From a checkpoint of a small transformer trained on Wikipedia.
Size: 25 layers, width 128, MLP 512 squared ReLU, vocabulary 4414, 6M parameters.
Training: a variant of Adam for these matrices, 210M tokens, 4717 steps.
Each number is 200 + 40 x the weight over its row's rms, rounded and kept within 0 to 999. Layers, rows and columns count from 0. The size before them is the row's rms in percent of the matrix's.

# layer 11 attention value, 128x128, rms 0.108, rows 100-127, columns 32-63
096,207,210,216,221,125,170,159,161,228,245,323,222,205,204,229,186,259,222,236,175,265,202,182,193,172,146,210,160,187,189,196,151
087,193,194,187,176,238,128,241,230,189,194,210,184,215,235,157,245,197,236,193,280,202,162,245,196,227,197,129,169,238,283,302,171
096,205,208,206,171,242,206,167,171,213,206,264,181,197,232,92,213,181,178,216,217,285,147,221,208,199,207,233,181,200,200,214,266
095,210,196,228,243,164,234,241,259,265,214,247,206,189,232,177,130,151,211,188,220,213,214,194,190,151,160,233,166,272,166,227,268
094,230,226,229,233,194,216,191,138,143,199,176,182,127,211,241,174,234,263,190,310,143,245,257,208,261,212,235,162,229,241,168,226
087,227,181,217,233,253,198,271,181,229,156,128,187,171,199,202,166,81,198,155,185,176,237,219,220,216,211,238,197,122,166,223,230
090,224,232,225,170,150,172,189,134,131,207,220,218,159,206,170,225,202,290,274,285,235,163,182,220,232,181,241,187,172,250,187,151
095,172,217,185,258,183,150,239,230,180,207,167,229,215,219,232,187,285,258,143,239,143,219,191,204,199,159,241,150,231,180,205,192
097,196,157,214,178,222,220,260,149,169,162,256,196,137,217,213,197,212,172,194,184,205,200,224,208,194,203,191,230,212,155,240,247
092,181,199,118,213,259,148,184,227,183,179,84,167,189,161,154,268,251,193,187,263,164,193,255,188,263,245,131,230,273,237,236,255
111,186,193,199,222,175,227,230,238,201,209,195,216,164,295,179,174,179,169,203,206,222,195,196,192,160,183,190,204,196,156,239,228
094,201,200,206,125,200,198,155,261,161,212,198,199,221,147,163,190,193,131,309,275,287,182,176,210,203,196,164,242,171,240,193,131
093,214,210,210,145,225,300,98,166,229,190,186,178,164,153,157,159,159,101,259,215,138,185,208,232,222,250,172,222,233,216,163,220
093,188,189,191,231,247,200,258,191,256,197,188,152,178,176,180,155,131,155,145,210,161,207,229,213,244,268,216,195,227,203,190,234
087,204,184,163,205,247,212,153,219,202,193,97,204,217,173,232,192,228,185,188,191,192,198,281,201,182,192,143,190,249,207,186,230
092,223,188,147,193,244,192,151,145,197,184,165,189,159,147,209,235,236,144,238,182,233,186,261,212,197,210,144,218,228,194,206,228
102,193,224,160,236,205,206,179,218,226,192,167,239,214,245,192,196,193,203,69,232,170,199,196,201,172,201,300,190,191,107,200,248
086,237,210,259,207,159,224,152,180,238,224,286,240,223,206,220,174,217,187,194,174,194,227,162,203,144,186,253,178,235,164,155,200
095,247,193,208,148,208,220,206,199,223,184,220,202,199,215,179,157,78,165,224,253,216,196,246,226,184,208,242,197,164,146,215,205
088,191,189,140,226,213,117,274,176,163,186,139,185,172,197,198,240,208,268,196,230,177,199,238,210,218,200,214,166,128,208,252,187
087,234,198,187,245,198,197,181,134,186,183,176,161,162,193,193,223,197,156,185,226,216,206,264,219,218,192,236,154,57,208,252,216
098,225,211,212,232,209,245,170,159,124,178,136,187,149,192,229,188,176,171,149,235,190,203,227,221,218,191,200,223,119,162,188,203
101,241,220,216,166,141,260,89,187,166,207,222,222,172,204,315,216,175,200,222,173,182,196,178,217,148,178,250,231,138,187,181,149
100,225,194,192,223,187,222,198,219,227,178,181,152,186,245,201,190,121,204,206,167,140,213,250,184,222,169,104,207,130,285,300,210
103,208,199,197,263,197,99,242,187,208,196,177,189,203,184,167,226,234,254,235,186,141,217,238,189,266,227,187,152,201,239,243,226
090,235,179,137,233,205,253,79,174,245,201,117,153,151,156,200,209,161,123,181,198,134,186,227,214,223,220,197,201,150,259,192,225
092,190,177,228,198,215,245,218,212,253,185,175,171,199,190,161,164,177,121,164,176,165,219,178,192,220,247,243,209,181,190,159,251
089,179,196,155,190,177,209,117,243,298,209,185,214,228,212,193,227,197,173,132,203,128,199,187,201,185,218,271,209,300,168,181,218